Part of a small language model's weights.
Architecture: rotary positions, no biases in attention or MLP, untied embeddings.
Each number is 128 + 24 x the weight over the matrix's rms, rounded and kept within 0 to 255. Layers, rows and columns count from 0. Numbers have three digits each.

# gate: layer 2 MLP gate, 704x256, rms 0.125, rows 107-137, columns 192-255
# up: layer 2 MLP up, 704x256, rms 0.132, rows 107-137, columns 192-255
# down: layer 2 MLP down (transposed), 704x256, rms 0.0742, rows 107-137, columns 192-255
gate107:083176107118103137154153123109163071147112119142133091096111127107106146110116130173118113143072099139087134155100147113103149161166103144136140119135088140133128124083139114114109155131126120
up107:128128124145108121122109120153092135112147134088116146145186117147116129120135098149138132127174159160160173114139140082157120118096124162123127146127122118082124123128115081111150156123131095
down107:122129159099119138147087160136085147158158089164093123135137144132140097103140147127156143110095141144156136139175114140112149117156120098118095124148122144128130132164132116153113125094169131
gate108:135093155123150143178180112111106115135059180149128133080132147091076114132118166141149079112158118145128127159127103162180106133062110172123147103135171120087097142131165134138182153126118136
up108:133092164127152075151128129101147096165119190134109122164168144126118104136142148080143179160142128056128097153153074151104123130136142157147100129147113086133165155155127125146096079156090141
down108:095154137116132087074105082160162127150121142151122113159118091150145122146166134143150124097102094107123114146143122143162153158142155106087150098124140160121107130132109102109141120190130116
gate109:171118137110125140092131133091144091158084145101074121137086099125144133116110093114118117153131170156126097144131148152130133142097152115137077130131117116114168138108130124099122110128126093
up109:172136155143133121113099168136134145151122146153090138118067109113125118130067126081116135166112157114136129126109122138160099150105128128140155127168079117114139109184143082153114091123140154
down109:128179115128154149125161091161099121117146121137128130089148100151153125112168164147157145118117103089123128119144129137089163125107086123125094102107123127126143155114145130135088132141149133
gate110:147131157135122167100131152112118165143120131109097132140112148116105150104139142141155104109126142125163114158089091143120085129138121119119142115126140128116099111128147194112156098104177131
up110:124127131129095149142144164136124142145120153185134117145134095100145124139145097107142105134078094083136093160155114179111112146142130106123180134135138135151070118088115144124131158116113132
down110:155150137145127103094113165131131162110159119139176090100121094141100132130114124107112119120164161129121135147122128140108120123147125121134141116131131093119152149142119082112152133138124109
gate111:168133153141146102126163113133133138114118131138117132118160165163120111090136128103147098133119130106161158144164152125119135161114114132121180106143123136133154133148150143110106124109185121
up111:145152150084112141124145126124090136105153128117142106149150118161132100126146148157190115173143163130114141157076131124123106088121119104144148144178153135084127123133113129121120140105135145
down111:120055103146121114182108110143133118157150132130105116117120107096129162112122132108139130150148108137125112112091130167121096161112124123150161108126077180083147111104146117163084120117078128
gate112:120113158137113090122146107110094152106140143147162147117161120129162114113143115109140122122220128141133128150106100144132112117159154188138116105146166096157135121104074105122110140145174098
up112:136097139125109097133123170157132104103150114117147139070116157137146114135123154124184126137140100123116126127134112083107136106151130113124095119127120127101114113107100108115149150121160142
down112:137171144140135116129112116111136142079137154150164143150144120142132155105104156131097129105145105140116133155073144131142129131096155147087104104148156076124131135130111129148124100147120088
gate113:133129124139148099136140123111130127151128121099065154168154128155124112117114117111110103113090113190121148147139184144097177085172123168124150170157102128097148134136123123115117083095141117
up113:113141096132092136142130108113146119128129124144106159099186133146109105097119121125075106084126168132144133163104135072151154166113115112127127121140143121118117123107106094133073112114145065
down113:151175150144158100135109112148148165125090142116100099137142099124087169169098123130138130123092127081130171095139135153166135154126113134121153153152155108142125109140140075150151135142085137
gate114:111121129110134128142134153158135126188129128181129103139131149139103104135156105181127124112095101115117153138068115137141171119109172143114148075139139139143139116131117161117112147100107080
up114:127142121144125134093124126099164131156100136075141128141117147137087114099083140147137150071100163190140109117141142152102106084109125156160128128112179153121068095109126130124120107155179153
down114:094134163164113145089106155168097152136151111168087115151125107144125138146143137150108144115129128101163156135106148095100136146121132143154081110173092128096147137129122131116110168135058096
gate115:138158123116120132155159119134128139091109128149146109111129149094141071162149124098147130114136147151163117119139091118123122173112106124113105120131117137120111154079084112164112085104086115
up115:149155127135105136131108143084154104128159119103177158132164112141122112113133108100169120137159106161137127095117084121114131120111170120113158166125149108109168146115163062142102144112157124
down115:092162100152191115096102131146156135111078116133068105140140148117153106160130132123119139136119124127137112133080118140138170126109115128168116135111134162114096195154115145129120172101135125
gate116:144150141112134132179170195124149135109145170142160122098097117140142137122136171104119147116130115133132159129147106123102114099146147130171171126124194109154117129142132100126132131115109103
up116:115123106148135108134168129173137106116118168137110135112095089119155176104151084075141148098091117122107112132115134087127112157148126147116152117150134119121119153129155145135141137121098103
down116:118104154124103145128111130121157143121089136136165161161149132126090128112099123132116113133108109125138130136126146101123133138088149143138131096129126107200083114126113142125124127157156116
gate117:107112128083110111164111165108130161129113154180088152124141134129145120116102161135102123076160087163127138103136103137136138175143119159133130144121109178092147174142173105133123106095117107
up117:153116137140089136148107155134117080140115144163122158149137123134145127119130147126162129133117128135149120098184128133097128096128137159121106118141134152109138122102129145127102099139165111
down117:106070106128108110152135159104128132130149157159155085139080127127130116140133101137114149110165121153103142144105141118129118065116160119109141157141116165144089149139159080143127094096103108
gate118:174136123099089138113121084100091160179152134124136102156175123135139105114172104132119134096137132116117129131150156131192147153091141130151124166123097115091131146104096097165104133122100128
up118:120139147159131135124143137140123177116158157194116101143137093093139126112186100148157138124109096112101135112129115153109156115189158154157148108122152127119117124128099154136081112120108128
down118:157180088127122129162109114147150155125120097120121118076107137160104160191110112118099117122118090121129121128117116153160088102142157130154124159129102147143143131116113113200117124138181121
gate119:107128096071155121160150103115125093098171093121079122146074109105156126115099144134115115097113147124165153121117126140079119155107090158138122155133116135134153140099140152113104105126106135
up119:129135104132153162124141195123127127167145195117084120143088112124118146128092110157171086109111099155121175107113137129132161080122105118106105139142131122102119159134107078115149123131119103
down119:104169115114117170115200126128121086180162180141134097143073104150107164113164121119072144102137142166160135117098118138125112087096183136123129142126095122115147121129108140136079156146088168
gate120:111101125108123095115135116124128113142091133110112117161097112105115110135087119131122185125103146126155120084163161146149183184142125125090147189172105155119135154111117114171127128115129086
up120:179146169166148131107115056120140154122079169150138112164093106098148146144142143112142111127083144171141124128124172120117123106128110202107151099158154097150127110100135123158155128176157135
down120:147105117160175116128160142104136105072090156114125154118139160132144114114131087125112142088121105130128106107137125150135097114101135116116125142133102154099176112123089104173163116116129108
gate121:131119186119134152161135092143150104128122124110118141120162100129168087126125074097130175097118115125108092139130076103069175140143133166122145119160099136080134146106114122138136099133137141
up121:165121145133139114120133117140133126106143114138152133136135156139108142103156104149118156150148146103153131093129180117124119142131110085145109126158128089104118166118163135145133116126126093
down121:105165121172059090143159142130108148142132128129114142128130111128121146158122101122121126116125144138116117101102134158108167113125133135127087146107142135153111134143112143166099168098141148
gate122:117138125076131135109117098158094148146179133140123145130146155135171152142122122093160133127127065126094158111134143154118140167077094129176191180143136139128125106093087156148136157087172128
up122:096113132114122097151121123096114092126117102131184089141134131151132128106113153109113149072156159146170103122118155104110132094116149135106143100130156133114166171093094085121135107145085143
down122:174139132159121105133114172134120111124069116089159137121129144110136135159085140145150117124094105132122178148156103151123187113125087120147131140132134131145132114112108133134139136127119179
gate123:120110109126128141112177119147111143163111120151153125138112108131153096111109119134128131141092132101095091099098160103112159144148110139182097104118114136108097134143121148090121100092157134
up123:113106140116099150082077158152145111109101133176144105140118136109140146162122162105134115099128166129125105133117139135117144166125140160123153118167138122173107117131142095093077119208137108
down123:103101124091110081149106101088140111141153100093099114107124132114108141105120153144069138134139075125151134116130128157137082136122130131087105106129116147161122125105132105159128142179115120
gate124:107117112196083157136111156159103098124119125105112109133133102078093170072199124091100146090138177123155140130098122108129130117138181182129102105136134095119115090098109133110107161101155124
up124:123167119158101161124060159145115178163126098142139138121168120158103143090122144135140106134133145101143101094136103093148125128150161112107130144175125116140114105130167116153133115094155147
down124:124098159102133093132158112066115130121108144153114155169096094109134119150063134127137139110163148120080100147160121153144132120170137089118125068145120120110166151104101123108165109139090086
gate125:159149080127150118133111122131146116124129113177120106126131149123089154115152128128110119143122115154088118113137071131134129120145189142145102139132167103100115118099113119125124154102111118
up125:128120111115180106131159134130166146164144124146073153082121140171116133135117133124125175112118149141118091118115077142125178131115107129099147147143114150123110119119134096155123111120150129
down125:101108104177137099155094112143133064124134124117133097106136133145104124102135119112101182119156119128148115144158167113131196087115156109119094147151123144133131102136099136134157163106155132
gate126:109119108113114120134157131137111133100106127070120149151144172082130165130131133108143114164187146110108147094166127140154116194123133155110116148177145174144152112126126106154133081136118140
up126:124118154110142117096134126149120137133154123154103190091123138137089096155103114118068099130108129104128087098096096151088090115119144153159097152147111149126118137153157142139128094074104157
down126:149130161145147172117142155110079129077109109134141133152128146088139153137160151125160115110150139148127131098125114062174143102117194102120185122167162133089082119150124141126106135131136140
gate127:148189125117130113140140155118131158086110158153135179141114113164103136184108140127103124138135128104127138109132137145131146142126156137154151150131110157106139131126144106169128119115101127
up127:134094115123113206157104107098141123124124135107118106121115123127115159117142136158192131134120090139082144147119108115117124132156096139107131134129129096100098105159106153120148146105084124
down127:071145155140145139122183110129088133091132123132134123125088093145154123141130144118132142127106156144168112153138123135155091110123172133129121131115117109138084140104158132110115095131169129
gate128:141130110101168128163127128140158112144116118095153113148119151113072112064133122132135118115115172184129136083143124105125178115094123114123157110146139127138154140182097112085115089112166141
up128:173136118103126154099123144145130146142138128145112113162150161129140118116161163123161126094146070146116091120139152190055078136170121140138183123152108125138165119095122106174114139111141136
down128:136113106152144137116174150142123122145103102114095143100117144108164152094103121161176125126126131119174136160169127082110141062112115116125124124091120120111116133143112144117126100146148124
gate129:138148123115141138139180149157108142156143098113151123117082114078122125104167125151189122147109083151165116055109056146069125144077107139134142203120101132185102081124105147119144131159141144
up129:134092111144073091105169088137149104069096141086175118183092141134147085113093085114172079125161112137150118119141153145141150116069108099116114081135168113098135132122141088136144145119159119
down129:160141166127143127129133133169143131158141144142064129145146106091124102111190151138131121164090124098118130081096099153131146139173149129146131196164115146177066101097141129131115120162141193
gate130:155123104120116119127130139087127157118153108114125146151116116160122135109119127077119082094131124134131127102125115128131069118106105167151134153141125138122149157133114134151154125154113183
up130:117148138128087086125124133145157084162116095109178119093169137123160114108160103124110129172140143132145115147129159125136146091141125128085143090121155109144157144171162109096136072111119096
down130:138133134086123144136130143148132119112104147142091105129138119113193109162149150156123141151164166103137103133124107132095131139132123147184146112153128100169122091129132171126129176126142159
gate131:175147123092166133098127174125101155151169126104123169136151162162119109114142147137085154133137148103128129147156134151147141105136123109148097147103140113105125139094187131110182118132120113
up131:143090129110075109102170126142088126146168081097170176097164134096157128131141177135135080119138145115082106137125151088179145067125109148080086119143131139101089135114112157147135120157118162
down131:128154106116119131110129141162139123165092163171099090170126163129115110114141145131122120114146160111140178100118137152139175143133123132164091121098147119139133127114136102115114135113070112
gate132:126145132096118152105155122141126180150121126110107126168138110121140102121095142108134162161132073133163110159145137143134138077097134110104122133126130150170125148117107212097118117106175129
up132:141125114120139146128167128153133122145100098143137121125118165154140127131127143120134148124119088154148131147120146145096133165082104106163136122104104126118146155166110127153105151154066128
down132:134138168140119164103089139102147109120130103103105126102112160111128131142129163120078089119131116180123118117118149130104128106117152142116123130134096112147124080080087127128095133126113124
gate133:106071112108150141123127140134152082104120129129127148145115149128109129130102138133101149121121118121174139159158126143159117100107126162136109172103174152105117158072136079124124119138129075
up133:138167117071120161142135091142128145132129100114095131090123141160211108106174111112147102106127177113135109120136088134152128118116099117120097137140156143150105142117131087125094099121142132
down133:131139125122125099081135129135159133112082133138148092128124127109091131136056161120156102092129120116095153079115125101146137132108142110125133095092100123128149109117095135112128112106113137
gate134:090133111137131151099170129148127116133155121176068175122105086105122092176140098120142141135137105120110124085139126110141161149116136114133169160143121095176174145164147107122142152130150132
up134:108108117142123156115141096133112083099117106145151084116173122146159128103109161171112160136125148151126145107138129118154128098123110138103124104117137101113131119117135144159128091115141094
down134:173147106100129123110120139098165133147126138094127091112131153101114137132110121141146109151144100166139096113091143110100154151121153113128161134188143090153084147179151086135151104126109127
gate135:094108135125135139156125095162130162124131142118126142133143124116132135119150086110185148129178113126114146116104137130099157112109135097145140125155111139121112141129137169135090141095126125
up135:123139101100116128119125116178095175133147137131102137160161117122110153170125120120161167122145131113089135113113091111102112151109139128169127132135113113141124127145151166157088132126112093
down135:124123113083141096155094082166115133137150122151167167128084120155123125107172125153109126132133153079123104127145104116109120134151157115159107097134110101110128140143106122145140140134098153
gate136:105129153121150136115170099128143118107161138107136097091135120104127167162127121151133117111141121155134139089107082097137097155103115153138167127088100122163097133123138122075099112122136141
up136:095131118119104126139127082117151130143137159140174053134063126139125088111133160103107081156160152094134181135107131116099086115115134124118091093130168103166133151122130126098114156113136135
down136:147123156132123134182184155120119130131179133107141140134121095131099139162140120172109127145144056149151114156092142140105132128112089129120141110111102145103115142125150130147119085120089129
gate137:139115163116161086153164156149097090128147078135147084154198126078119143131195110127114079138074162117122125161151091146126098139150166115150106114081157160131116132137145137096133092116107135
up137:159150116121130102116099132090103164114160140164129114134097129117146116094149169126139101111144148126153142123080106140117120118094144094144126143112116140098148147140094095095156148136094170
down137:101132140111156122119151117132125117148113156155113145116126107113113086131112104112129092102082122114112122117134096153118127120107112135122118096097147151148112103147116124146162114134155141